{"num_attention_heads": 10, "num_key_value_heads": 10, "hidden_act": "relu", "norm": "layernorm", "norm_eps": 1e-06, "parallel_block": false, "init_std_qkv": 0.0259, "optimizer": "muon", "max_steps": 8635}
Each number is 128 + 32 x the weight over its row's rms, rounded and kept within 0 to 255. Layers, rows and columns count from 0. Numbers have three digits each. The size before them is the row's rms in percent of the matrix's.

# layer 9 MLP down, 320x2560, rms 0.056, rows 214-319, columns 2368-2431
098:119125181107107134143109150199168143125151155151154111107097076177093154124081142150135137188145116139118089099098136075131136167135126130150191128148115123065144159119104105129142114131111158
102:115181157125130113121117196172122094125140112121166161158129155154087136150148064081104138131159040088156140083134171114169135119103133160044089180147069068148137158156138146128157143066164087
101:151097119071080118163092134142133164129092115120111141080106126128095157140204157148081183118098163136163102122096172176153133117079183089194132196199100129185105171113164128098136147148146188
102:157130166106123109179189148136065146104122102115122117095146155127101145121152149139149107095095137158079103152084100163104133124114108144145109088191137131119076147093179082155112106105102121
101:199142150161114149146147137126187140185119165197085117144094070069145143100081083104166134134181168133134132086141167112106116104101125170117127110180118096140158152123117167155153160125128112
099:177101118135166147138202121084165103124170109140074156161116192126117163072105163134169127182178127129119153170076092111095167181060084162125179111121126130113154101062134193080124133097158147
100:139122094135177140122114080112163136172142098123113071171113195183146102160118075149120150085143127097181129155123136066128085148114084091163147106147114146150156109112151143043160136070144101
100:080109148075113160127171144129139151171112114134135117107120099161112167151120084187113116073118161176147138128143130141084125152144150142178165090178158144223114176159145156138033039158142106
099:203126150149151089123146117158053065133148071166134070151140099073134106066087147103146083112184142102131128149133086108135096150163124159111109161056139057102160064060159135160142094112137093
099:064156121159084133119114090132072129165163164174132142076141109117061127170114137122141071195201115156159163114154101114149201103109105104120095121099129097109156132119086148130167136116117172
099:112135152129151102104104164131117171064135181105140160163151133121122096085202107031113149111115107097153091189151160168084157099133187111124083072195094091132163168143158132164192104080122086
097:111214127112156145074116184118133131090117095103158147122115079135125121145125199117147165117126175105126123036152083137134163119116161134106112132105101093089116115101137100092191155155157155
102:120121135063113175138160099140115082117149169089175096174097123175134132129119143185114220125108153140142143086107141194113150163086079133076120181087130105119176157144121092116099092101078109
097:148147176124099124144061123109036159100116141087157099148108141123137098116118106140137176097119150120107157124116132110118119156063207165124083133148075131126144122117120049131157157079123154
097:125143134119177120125092082152143150110106185179099108102114151151123080165122094077076083139129087103151155106174135139149128093125139185115170132163178155105115089134070140132125135085180164
098:093111113127167139100088133108107078117054112118151174064100061085083139134073107105132151069101152101151137192130146155122122126143127106161127154104147163126117107163150072171150180130165145
098:136127160120155148114126139154103125163115113097150124122122154132174147141088116103144119088087143100121147079158107128126157073161175164105166129056112132134151145147091173119100091123141137
103:109112091121114116073116092122174142181155148078113167101145091155105099110112093141135149152154137102126145120049161152129152119208160119121122116129158169134185101133166087129164129103114095
099:132129160171098127179098110133097156182137209147140159185145128162181207156152088120128130087134155086111083121166098176148166108118164137134077100063149127128138136170127104160108147137152065
100:175124105169153148093135147162095110167125167089057117136123132144138116146133128126143106104139147088139146112153165141165041108130128130199136104121193144096100130154167112086217115120093102
099:144136143111097052134203131140107149148050102139163086219145117123139189133132158086150194103183116131120115174107156102063109116157166135096063078182132135138119138117109131114145116138092128
102:169107121117160137145150170110108130166135140160178175128118103120112083124135100128100127182110112116146105105104108148122105115159126166135116145150174085114099163109138125136033149234148151
100:125133148102063155147136144154182100131154129191159059073089150164098130116146108125136073110149094117140113206123167194090104088149141094095086149144122134152117131106137102127197142093153112
100:080129157064141076126158143141100149119151105106115091143115147085124159170166090071145193105145083097133172203071075153121130139094148135087168137084117105198113111117110169167127072154153132
100:158172138111152119149162161119107114087124141160132144068169144156109089146089119130174112150129185107108147072150113180188113136129073128117137151055126123077147056092115134129166182120123125
101:114108072143169097077047138102174091111125129125145120195127099053167113158117142117187152097108083201104150128140139087138102150136151148132083142116115121153154142154116125111129118094123205
099:130135140140136094166099108143137156216067132181165144103113075108149112149044112081166138122150135175092093125138164128115119129168107121126081163156143130143122123130114166099154161093112134
099:102074104136109114165152118111151139152134193096168088150172125097125144103067121135109146133161155126134116130120160075138074119174145172117095113182140129149120103110084152107077128104090088
098:117140106120127121137098136120163142118086119117154171100112091074157118132196184160086146135112091083112146098077104163139119098144082146093055077121083199113172168142093119101157148174150153
100:141136112139117104125139166102062095140187127170127123062119110147150095059190163142137143108162135127100124156126103131130158111078139125127124127088133095110102082126138150159134143166115077
100:102128148115087117134051130136099102122164137175140128154073138088149121135210120094155107146101109115134132160106157162130166139148126141153153112118143091098150153107095132135109189162080152
102:141117140145050137119109140164193071107133145120117111164090108126116131160119105122157105087135125138090072149171115095135169142103103161103153082115073103173164130084153150184176135156138152
097:147098121056131108146136093114124104059166120169092087016132122131135133125183113173088096125159112107141072158145153203140135161134083145136123116203131105197129158161129144055130150118192140
096:125121157168113110190100115166153108143078147176152144077081132186080070114133156086136087121071132080141105153100135099113127146143096113140122096127069164097118106152122021140100061169184104
100:073142076114112099180149159124139150142133084105150123084116123154171151131160168120164078119141135129125101150206109156101130108109109161146110157064158160103082108113202188135072127143096072
097:141116146074151134175137118104126118083146130137138094151143132133138112165151126121076112138053134130096122139165120100154146162154184125059124130156108080097086103109133150134124161113124118
099:155149126093091095109070082145113135174190130134163160128119141115140129169104097138124169128126147104186147184141140152098156152151109069151117127135198095139126125122128158162115111154126159
104:115165136131163049116123095150174139122157109140095101113113095125197129163175128068106157155151072110173183128109165054115127113114213122139133166202181113109118090131196073135132125126085137
098:128232095084130135126119158096089129071132177116154129129140095164148123125050094143170145073111159100154129152155162159160168137141080124180101160111074125158153181146120081090112099140061100
099:160135153116086119114130102140168127062151089173104122162126099129163171146122076167136177124186160096102101136079163114128115068117086177175151108129148177139121203140104101160116160124101145
099:137095125080122088160186123133143126115157195142111089086142121103116161067067115115103106098078117126077124174087141118108126100132154141137064168100135118116149129094118129082105164163133125
100:132070196120119119135148146116137115148159103129155166114118103165133122115154165099110115088058173172195141138127160108128158128160083093135190054201160132132138117125124051113068101129151109
100:207195124147156145109156167127064127179127178132146159110191133209160120121146140070111168098179061185108080147105095110123173146072141096103153093134194031127095156091092088141149148151151151
100:166071139203116133137152168110147134188180171065102107119115133130168159139123161174095110175143109205137106138099170078152123154152104120128096050196093132149116143203120179163135083080165087
099:091130164183133184154138195113140138092092100088123160101147169117164087140145091140088161083090101132053120102127121066110122165118138107104129148136110140130120072147140159131189092125107146
099:128111143102078128129087206115152139122150138111104080110137116192137163123155102147134135122149073154135108068165139069140138139145136106110156156118091156127120120126139151092161080120104158
100:105070082115110141079174148202128122131066105184111130147097072107081201139147112132120143182101118212181106185135086101088137170124125153125130119105119144131067139137120166107141094139138126
101:166120095160182129145111148132173095178069205152095119148071098138138150099132122149064138153068123097183125109153126171122121161102097151189100145134137118095145181125088100122122173120048105
097:201152132159143170115130135127137131094190104142099091131118122115131129104168141119142166090116094081158169174184146173166107087130100108086103190144136147137079144103060123175084120189088093
104:124156140122103095096118126106171144134159122120126073135128146084150143200145110095096142160099164099179197116113158111140076128129118073058094154065118149122141070146057142108159086070144146
100:190109124176117123130149148101132184099086142153118112119147182072093201123146147217114110131130139179101122130158121139103162113144183156120114145117141107128135080128142164128128127110142144
100:141083209157125111132161113151114100139078097155128142115129123166147132076198139193146148135104194129110106075121137100075144138148114148183116100012117105129130146073181081131096089135132125
099:117182162087179138185120079079115175170148121119145143145196134174183197131155111182109151202097174096086123169043161074108167127126120181115128082168091105096183095101133109046099098110163077
102:144133143161043133133109112123123130089113106137118118084154088132154091155138159144074158108113148054113102093189097199150049134063149154070078131163155090099144120141142134107046154120093149
099:133111128119170168137127136152056122141123086139128076144091110157181114137129121104199120127145136132176156104146148120130166131098111143152141134104120113128126154117167089149124125154083105
095:135124145071125117139137131136101120116150117175110134083165138105100122138090128124128101128152055139131116088154045092112165126130145136047171168119152131183128069134192181135099181101112169
097:112102119118109163130209149106134141132108148113124138128142127150133177162063121077148101116152136115178123161108115150126115139136148133115185121132143123119091153139122111128189119141179112
097:169153049186121105125183099100113166157115107148145147085123102155158166095170125081155119083146134147117092119144153152102104128116109147137109114063083157161124153161129123102134133112183145
096:122140146211132103137188152123128098144106164103070128084076154138152063117108082118090155143153120100139182116086120140145131097129078143088132112189173113168102099108067096076069136125126134
097:085164130162149148104186070118174110127114154074123117081106084124126112135157112161122064135097131113126113120129117119144106058085110167119128054201092117177107105104117136181162129123106162
096:127117154110115160146146079194126126126188119161096151163097139156120110121156142161144097178126130167169099095183073106073057116099129118129100115094127083140096155105091112092105114086070135
099:159139097083152081179085152130151133133065118104145133117132136164091147052185126135165118144141112164121085102087155136119121163135146099114130125209145121185161116134090148097155105083098135
101:108100130194140112179115081121199093129129118139108079147199097156125155119111131090134100131053102121132113141117165180114091141107130148111110128131109166103117145100110150154076155111110167
099:134138115119112143096100100130099187076152128185105104141121116089118109071118154173087084151087188149174097091159131133113134154105195137132108120103130120073072090126131154111134105148152114
097:130057131139130176077101142082091178137121101107162136073187150119115110143124110159092129144141094145092103150127079162117164141045126139143151106147088132134138164162094135136091079160132130
099:081096147097098129067166092126124123115145186135179113183178148152193115085119152109091172113134060120143170079127167093150128154157071115175140157176111069101092074124157128146108050087107123
102:186132082082101129171146163103134122116116174098095124138119140096128119100180204158140122169188145115120098098101120122124184091097148128103127154079120112085072064142124166100102140133131113
096:084183118120130174084069165049165105112067082147105117159073131127113157100134105126126157098101137153068148157129144108106140166127145133141075097138114126115163155116129119099164166125159128
102:166186185165113145154131135135068116123116117105121163098130124119132123143114078095156172120115121139118137140110112170117125165089102172115158107123158124123130117102126038102094120085147113
099:127108108111166161108171084121128128111102078178172161164130123107098142114130139108110153132100107175115191170103154100042138117126130102154090133202043091187143152185156144134129100119149157
102:130127154095093172148094108153155137133126110160110099148162111158137110129177232134131104096129177098054142103159104149161167153132106165146151078075170162103138116120157149152137066143163123
099:124139114105154138145075169135055059118110109117126147103119156153142126152139128147149097099101187131133129165150143113156106145130140110129103146107152126128140115121115056126109111126117149
103:181147157097094174101144095127151097127152087081122171064178173097162162089150118117137143166168091140179120095172137140124116148172128152153101125108155108131101144118128150095170008178133135
103:158123127111167169144125109157130150124145098152143151115128143111095089100173118107160148097151143192133129165129158128111165113116137114171179149175147143171134122122165150173113169135147151
097:083149131094119131060115137183180130093096120091146160148143115096134093105022203132131148103122102142127124105112111187103113137114136157137118083194078143146137187142112196121123083128139150
100:141179109060175167118100156152075135164157091122159081083128144084132169176130109191143150103115125107135086101104191127193128144183122013106164113049088131142125164096124109110106110106111151
100:179065159154138139133161118123070153132111084095136138091141136118159126148139165153145157142165141154138161143127060101161118143064152111083117091107164119112159099120148165171108150076172109
103:109106105110102105172118153162154126125116153118139131140162143119095135114093139107108106116145116157111118067116131165085140149213090122133113121087131093118117169141105112144167120135155028
100:124124169115122109117097131116170149125109147085159130134129181110134143157113069074152136090068108112126112135195138159161071151158169177099180129102165121111168136108102124092181092134152150
099:052194145094095115133137129130131143100111136194106200109093113103117137156175127179169092157093071131117142133193215087108126137077081183129157180147125084115137137139143106217111146120079099
100:141135117154196086182165147126098125133155154129164132148156132158115106122115107104162156086112184097105092119168173081144174169151143139107152163103100135199139079137142158139192207108103151
099:150132157119111139186140128150161095170133151164128150154066198097156083148136107115116079149142142144133046099131087176140134227187184075096138097066129133059111134127096151151159141066138078
099:121122118161139179132111140127164128161195164213153101144147132178121117083129149158201106116073091099124136115121106093141097163093100064201156160105151109094198113104087111081148078096137085
104:112125151117122119085115179129116077113152165147099045133123105153103145150154142123089119165096127118111099103158134036126110105207184155108127209190121141148106101126124138123112082180131143
101:144111157190169134127139151137111177117092077149223103075091120135112153108072086112129162148105118134168102067107150159097148120188138155182102174095160121067116106148101138105105112081075111
100:104116197144129160131047078114079054129077104117117096143132133120100114128180116161134127134097127152114141169156070095143127130178171203161155124142143093200130124116162111052149108139174125
099:191140132124114155158178081124105130108144110142142174140117148179094151121117105136114132091179142071099168144163117102131109082153117140085104067137127134208121141123189169167165196094089172
101:171075137138131149133176137138115086139103118115080142112130122135158133125135188138178058104114136143122127114117164124154136131155161121079146095136105124147069152131092134084109133102106130
101:143150129152139088112121131115143069149220126121099104105104148099127114128139118187122096118133180098159122140168104128147146077136127131161104151083140145087179116090133118188063143136132159
101:127165106100110103145014125140116119156115085109111095118122142127156092116144140170155143105098103147107120128183086144122125153111135078127190112147172125147110142065155109126099176120071151
101:095113097135153134073151138124076141089132179108163138145146084138111067128159145206109120069123128100104113147118116145133179107110170093181160102148114175131110130119096095101131118074138118
100:102176141098103124107095111100155059148141123115143140120102139126119070101148123165092096123197102136110121136150166111074157172145125121190155188140165098104143137125108200134169106070118151
103:136159077147110094078078128149178153148139169121086181155151100130090168169071072078124128107157107124132063103109075148148106168106166129122120167174127128125125129147132152112151100139126149
097:087141142154138167080173136118129103122088097141103092147170188119115073099090134091140125211143132174154140071092100127191218118131148117138124167166118138089090094128122134147101108155158125
100:102177116127119172165112127108109088162105184077155123112091127165163129105180144107124165121170099161180165135120103124155133110114099107134080140096118112148147162155127090149123109122131129
105:139167106190098114094088151131074126099140066122155112130102109110116141159167110117140131088127118113148130162202118151152183099137119087105096119109120129089153151052103151129143194116152116
112:183097122100105097099115117083167089097124124108125097109113125099128073100104164119129107143195119156129127164096132197111166080099112135133188189177201122152148139099151137167152139164142108
104:130100130110151139075154133145140188124146165137150149125165107163089103082169065115109111121168183156150117122126115158130046161104136069110122111156170126089094094165121133169192174092061111
101:127134099129154106109166157214091119127116107129185144172108141132147111186181099083075103095081094117075191097209121090108123142154168039125134133166197116156185117122106123132118055170117205
101:163157159112159140105121100146103179173168166142091069086102077075155112101074086141133197102152102122107154088149161149161123158129106140127176167110144151116103141104167082106064085196101111
101:141025064169128145090123167122182108092150129131109111094081130104099110117063086080097148134128114046181110115164107140099148120105080137179149123174133069175126113083120066129106106091084111
104:140106128159063129104128109104094176166126150116063166158120111147102122163106185124097083142076150054060117126074146155075105072099081158135137082088129137138174052199099124164088162129106175
100:039135172137136152062080089099157067124101132125154192153129128140111142178158090123146130194166118132101153164169174212132125113171154128201059121124068148136169118114105110122162191093135127
099:163172140147133137118149118185068146152135091083176155122090166145109132128063160180090122105090143113160162179119085126080106111199145137143122110201057125137073122135183123167162152145139122
099:117141098124158116186117113075169112126130147197141129101117093129126092128182149124150101095112135111125141111113144112112110158161107093141113142164127121170179114129122109151111134113115150
100:118057119143181074157123126143169101158130152108089197125076079115131097095132119104158080134096129115091154126179068089052173165097115155105106114054139160070104098075114129140122136126118114